Weights of a small transformer language model: MLP 1024 GELU.
Each number is 128 + 32 x the weight over its row's rms, rounded and kept within 0 to 255. Layers, rows and columns count from 0. The size above them is the row's rms in percent of the matrix's.

# layer 8 attention value, 192x256, rms 0.101, rows 138-162, columns 192-255
size [103 107  96  95  93  99 101 103  95 101  98  95  98  94  92  96 102  98  99  99  99  97  97  95  96]
[[145 105 155 130 117 148 145 107 108 123 166 184 101 171 175 151  90 131 125 130  87 131 120 114 159  62 125 101 147 124 121 163 193 137 168 103  95 123 145  82 165 109 113 114 176 119 114 136 139 153 115 180 110 121 122 120 125 151 135 162 151 108 162  74]
 [117 111 157 119 148 173 100 131 158 175 175 113 106  84  76 112 105  91 116  91 116 190 158 158 150 123 115 158 169 157 145 163 133 145 116 147 190 113 141 193 129 115 159 139 123 130 119 146 118 137  97 181 106 157 122 114  83 143 158 150  97 178 138 163]
 [105 131 106 134 180  97 172 105 114 109 186 179 120 175 156 202 164 153 112 122  97  91 141 151 131 106 138 113 131 115 132 105 150 117  94 106  93  90 136 135  98 141 120 178 147 127 129 182  83 144 111 229 146 153 174 123 148 176 137 125  88 115 114 123]
 [148 164 110 131 146 142 173 153 173 119 101 175 189 141 128 181 118 187  94 153 132 138 141 109 159  98 136 163 132 124 159 150 106 107 109 127 117 104 168 127 121 121 151 161 130  65 141 144 156 150 159 142 179 118 123 184 118 144  87 100 142 122 132  94]
 [150 141 108  89 111 104 106 143 159 131 182 148 151 154 120 159 136 103  76 106 136 127 150 148  85 102  97  95 128 121 135 114 190 172 164 189 154 150 108 107 151 135 142  93  92 170 147 108 191 109 130 118 151 116  98  86 131 106 137 129 100 133 174 163]
 [134 133 112 159 123 130 130 101 137 172 135 170 174 162 127 127 161 123 196 109 108 140  98 148  69 163 128  92 101 111 140 143 141 109 122  73 170 186 149 154  66 142 139 130 100 139 122 123 102 141  69 169 124 149 131 186 111 132 169 152 116  39 147 111]
 [121 165 153 123  98 147 121 112  75 133 100 108 147 129 118 130 147 105  89  65  85 135 115 139  83 135 202 180 146 111  91 157 101 137 189 108  69 143 145 171 148 187 141 164 128  83 136 193  99  86 137  74 141 175  95  84 138 132 167  91 102 136 108 133]
 [124  98 206 165  97 145 126 121  53 171 129 118  64 160 124 190 155 186 159  80 143 194 185 145 175  59 136 116  97 156 151 171 132 111 145 134 133 125 134 104 137 133 133 175 169 164 112  95 156 175 128 154 130 136 106 131 137 110 169 174 157 100 105 155]
 [ 47 157 154 123  84 121 183 109 129 134 116 140 131 169 136 123  85 110  99 156 164 118 124 105 183 166 107 152 132 218  96 133  77 130 102 125 140  88 153 170  97 107 129 152 165 149 103 134 150 142 129  99 133 113  67 127 164 151 176  72 130 140 145  93]
 [133 109 117 105 128 137 164 155 110  80 104  86 104 120 106 104 112 156 127 173  87 162 159  77 206 108 157 168  76 127 141  90 150 137  91 158  96 173 100 136 117 112 141 174 130 127 190 156 121 154  91 135 136 120  95  93 153 150 157 163 158 161 151 120]
 [125  94  73  91 157  88 128  74 127 131 164 105 145 144  80 153 160 100 177 147 156  53 142  99 140 109 153  97 134 112 118 117 107  85 164 111 172 105  63 130 113 141 185 161 158 178 135 145 155 130  97 163  81 164  84 185 135 120 116 130 118 126 175 151]
 [ 97 134 148  67 170 151  62 114  98 145 104 116  91  65 147 137 123 119 126 138  95 150 129  93 176 120  98 150 181 156 111  59  55  80  95 144  97 142 152 107 101 134 139 143 151  92  94 146 168 113  72 167 127 138 159  91 162 126 108 140  78 100 102 132]
 [143 128  98 153 115 120 124 120 183 139 134 126  96 159 148 127 137  50 132  97 105 169 135  91 118  97 154 160 152 130  84 137 119 103 106 116 102 103  82  87 130 111 113 153 142  62 129 150 130 127  92 161  92  87 129 158 131 121 151  67  42 130 137 100]
 [ 90 105  63 119  86 158 137 140 147 144 162  87 168 148  76 108 160 154  92 180 134 102 173  94 124 157 128 123 161 105 144 100 168 128 144 123 230 125 160 119 133 121 100 193  91  94 154 186  64  92  66 125 127 143 103 135 144 122 151  95 157  96 183 129]
 [117 140 113 143 113 143 141 146 112 128  51 131 113 158 159 138 132  99 175 153 132  98 148 134 139 167 115 106  95  68 139 138 168 121  88 189 143 130 134 127 152 124 137  87 120 180 160 113 131 160 186  89 144 111 124 205 128  77 111 128 170 131 143 136]
 [165 156 161 188 135 107 108 158 153  91 104  71 168 134 106  94  67 161 163 132  83 118  73 170 152 186 183 138 109  69 179 127  83 104 163 174 141 165 163 110 170 128 110 187  96 169 125 104 122 163  87 155 114 147 170 110 177  94 167 120 112 121 123 106]
 [169 127  59 169 132 193 151 146 155 103  56 137  90  95 218 110  64 118 178 149 114  88  97  87 130 106 147 116  70 153 129 123 160 143 125  64 147 123 106 136 143 100 189 146 167 162 131 140 109  97 140 128 115 139 213 127  68 124 105  99 158 128 156 151]
 [127 122  86  90 156 148 177 110 132 185 109  80  73 112 114 106 122 156  95 139 118 185 167 101  78 174 168  84 183 126  75 123 117 184 119 101 114 146 160 156  65 103 113  91 115 146 121 127 156 154 163 164 158 133 151  87 160 117 101 171  90 139 111 131]
 [112 135 104 138 110 144  90 118 113 110 156 139 120 129 147 153 129 113 119  80 119 162 115 137 114 114 119  97 181  88 120  93 181 126 108 216 162 163 215 116  86  97 106 142 170 205 119  91 134 161 129 168  93  96 100  97  32  99 138 138 128 109  99 189]
 [183 121  84 152 182 120 133 105 127 180 136 135 101 140 131 161 189 131 136 109  93 109  95  96 106 162  85 173 174 110 131 107 105  64 104  53 146 120 170 154 130 136 115 133 128  99 124 129  64 136 134  73 140  88 135 135 101 105 151 158 115 109 129 158]
 [ 96  70 176 128 143 183 214  48 121 106 133  48 134 120 156 164 111 106 116 145 108 134 106 153  94 107 161 161 161 130 118  75 124 174 137 118 103 146  97 127  78  71 109 136 151 183 157  58  94 139  93 156 152  82  79 104 116 125 196 179 174  77 123 124]
 [ 86  99 113 151 177 145 120 148 131 126 157 162 143 139 131 116 158 120 123 147 201 172  98  90 138 134 155 131 133 157 152 141 129 189  69 154 115 105 150 160  81 144 175 133 136 184 176 124 118 107 116 147 165 114  89 152 135 137 101 113 131 107 156  91]
 [185 127 161 192 118 131 126  69  48 138  92 171  95 108 134 143 154 152 134 118 141 158 151 148 175 162 141 131 125 171 119 143  72 108 117 183 157  69  41 152 117  64 116 190 136 142 159 123 108 119 119 123 128 195 108 146 171 136 116  88 105 128 101 173]
 [ 61 112 140 156 138 100 117  93 193 150 134  89 115 144 124 120 132 141 143 106  39 152 110 157 145  59 104 144 153 169 130 125 142  79 111 139 117 186 134 200  75 130 160 152 145  66 209  91 141  87 155  95 112  75 102 139  96 106 135 126 153 159 165 132]
 [ 58  96 135 139 138 169 141  92 147 103 122 156 109  68 141 126 122  82 191  65 130 163 104  96 160 128  80 179 111  80 166 128 124 148 124 100 168 127  83 159 101 104  98 164  78 133 134 114 129 122 164 100  87  62 148  81 155  99 154 102 171 102 177  69]]
# layer 8 attention output (transposed), 192x256, rms 0.0919, rows 138-161, columns 192-255
size [ 97  97  92  88  84  86  92  96  88  95  90  89  95  90  86  88  95  90  90  89  89  89  87  90]
[[128 116 138 103 160 134  96 135 120 102 131  70 154  71 119 120 154 143 158 155 100 155 140 153  69 124 170  89 134 163 193  64 156 109 114 180 133 160 132 137 112 117 196  98 113 183 113 141 140 109 188 104 164 117 138 126 151 108 113 132  91 165  95 174]
 [183 171 132 116 107 111 129 112  81 145 115 196 142 167 189 152 112 179 148 127 133  91 124 139  95  94 171 127 142 131 168  67  84 154 114 160 145 136 162 102 120 138  79 145 103 156 155 138 137 146 161  85  95 120 170  82 177 135 134 123 213 132 125 107]
 [144 129 108 107  87 156 115 148 147 135 139  99 149 126  90  86 147  84 129 147 141 150 111 118 114 114 175 152 216 182  67 105 110 133 183 162 130 147 128 148 110 160 184  88 117  96 115  94 121 142  99  95 114  87  84 156 128  88 155  69 168 152 106 141]
 [109 115 150 111 141 163  94  95  40 152 172  84 106  90  60  73 146  95 101 136 117  89  98 130 138 112 129  96 185 110  79  79 174 177 106 136 169 139 120 114 109  97 109 139 118 122 125 103  88  90 103  73  89 110 142 122 126 117 145 161 123 120 165 106]
 [113 170 124 109 116 133 132 111  88 118 167 121 162 136 119 100 168 104 146 141 134 134 185 125 169 136 135 154 151 110 176  86 104 109  70 106 121  89 114 164 121  94 119 119 151  83 153 189  66 186 104 144 115 124 117 146 129 198  98 141 150  91 128 126]
 [112 135 154 105 140 100  88 135 126 138 168  89 100 150 193 176 129 117  81 153 143 151 239 119 134  85 129 147 105 153 109 121 131 148 138 172  88 115 104 155 150 182 106 112 112  78 113 133 146 162 168  57 142 118 103  85 109 136 114 102 130 191  98 130]
 [143  77  82 120 158 120 163 136 112 147 141 122 145 144  90 136 122 142 172 190 161 115 151 156 169 118  56 126 159 164 139 120 182 193  65 124 160 111 101 134  82  91 115 121 138 116 141  70 165 180 149 131 134  98 113 158 174  88 113 112 143 127 147 135]
 [155 181  90 138 176 114  92  86 133 145 134 145  96 160 151  64 159 134 122 142 126  76 102 120  62 175 170 183 107 153  88 102  87 146 130 135  72 121 143 156  62 143 170 117 112 132 165 103 128 136 165  89  86 178 130 104  94 144  75 124  96  92 175 115]
 [135 108 141 119 143 153  95 118 161 116  76 138  93 141 115  91 137 163 137  70  90  87 142 143 119 155 170 108 155  69 175 120 154  68 123  64 151 153 163  98 111 161 128 102  98 120 121 134 132  56 126 163 203  95 146  86  97 128  72 193 136 117  92 173]
 [119 156  92 191 160 138 115 142 129 207 142 103 120 125  75 212 125 113 130 100 148 118 102 171  49 173 155 134 120 175 122 138 128 129 152  69 147 104 135  94 161 123 152  51 106 122 111 121 148 109 154  62 144 170 157 172 162  76  90 112 155 101 151 114]
 [ 65 183 149 185  94 128  54 202  94  98  84 138 100 145 136 120 131 174  91 118 151 144  77 154  55 102  83 162 139 122  83 179  98 138  26 139 130 183 152 121 141 157  94 130 185 120 134  85 113  92 134 106 144 115 120  84 145 139 144 140 134 107  91  93]
 [116  98 154 187  85 101 212 181 146 118 161 166 125 153  68 105 170 132  95 104  95 170 108 197  64 138 171 105 133 116 116 130 188 152 116  87 136 112 133 201 173 134  87 111 103 138 178  94 140 161 157 101 126  37 130 155 128 124 155 120 146 194 156 135]
 [111 130 156 186 144 175 197 103 101 101 144 115 175 114  91 178 101 156 113  99 102  67 102 184  85 132 135 114 143 226 165  75  86 189 121 178 166 148 115 158 143 113 128 135  92 220 114 113 144 106 152 128 102 117  78  46 117 167  99 146 146 148 109 147]
 [155 157 167 154 174  99 119 165 149  97 159 113  96 125 153 140  81  95 126  88 133  87  94 148 141  68 165 100 154 113 152 107  98 110  67 163  78 175  68 131 130 149 130  79 163 147 139 104 134 121 158  86 154 103 125 118  99 184 134 131 139 134 105 120]
 [111 117 121  94 153 121 102 122 159 103  91 124 114  93  70 109 191 144  92 151 113 171 120 174 128 129 144 118 171 142 141  93  98 117 136 125 121 118 127 107  83 126 175 121 166  67  82 110 125 125  92 181 131 164 170 127 139 134  94 114  95  85  96  71]
 [105 117  90 117 190 153 181 107 103 160 136 144 100  72 146 116 121 143 144  74  98 150 142  64 152  84  93 145 148 147  99 160 152 105 129  99 111  93 130 165 114  83 115  31 168  98 117 148 146 139 148 160 136 156 107 130 121 153 179 176 120 131 130 104]
 [125 137 204 136 107  89 136 128  78 191 172  69 174 107  78 168 168 106 100 126 157 133 208 126 111 161  93 151  86 117 116  98 114 105 102 179 111 113 118  80  83 154  91 130 127 147  84 111 124 123  89 103 108 108  94 161 161  53 102 150  97 141 122  52]
 [181 185 162 146 101 150 103 129  96 171 112 125 159 150 156 133 100 130 157 111 116 138 122 115 140  90 102 129 120  85 131 124 141 116 137 126 125  93  98 109 155 111 144 114 133  83 120 101 108 158 131 132 120 136 120 204 127  47 145 144 163 122  87 119]
 [154 134 132 125 169 118 162  96 127 140 132 173 125 141 127 135  42 137  56 198 146  99 166 134 134 102 126  91 121 109 141 144 114 168 129  75 119  77  66 197 128 125 174 138  80  87 160 192 161 117 137 108 131  88 131 120 195  93 111 131  99 127  97  99]
 [135 132 114 154 148 117 142 130  81 170 198 102 110 106 137 168  98  75 158 167 165 122 153 109 117 166 148 103 121 146 131 108 148 135 137 188 132 112 120 120 129 179 142 139 124 152 165 185 123 115 138 136 153 141 110 123 188 150 154  79 131 147 147 150]
 [156 188 134 140 124  83  55 108 146  92 113 138 105 167 110 129 152 171 149 114 179 146 138 129 197 129 113  52 154 103 117 127 160  83 107 120 142 184 146 150 119 154 185 126 120  85 125 179 169 102 112 147 122 160 194 173 149 114  99 139 102 158 185 152]
 [205 140 147 144  59 122 126  77 144 122 147 121 128 139 148 164 142 139 172 122  86 102 176 191 180 119 106 134 106  92 161 113 131  96 187 191 114 172  70 179 165 107  91 121 110  84  81 142 132 164 120 136  80 103 135 105 105 142 108 120 136 113 158 163]
 [ 85 132  87 114 136 103  99 141 172 169 150 148 105 157 102  91 139  54 103 124 110  78 142 119  99 139  92  85 127 123 115  81 166 106 127  78 134 165 202 144 108 190 171  86  86 132  98  80  95 112 126 125 144  57 106  93 123  98 140 122 127 159 124 114]
 [156 113 164 153 103 192 125 137  87  81 156 181 136 166 125 143 145 145  85 162 151  93 103 158 113 136 125 126 162  98  85 139 101 129 123  88 165 108 172  87 161 141 102 115 152 169  96 166  77 153 118 150 150 140  86 129 166 124 112  81 128 116 121 145]]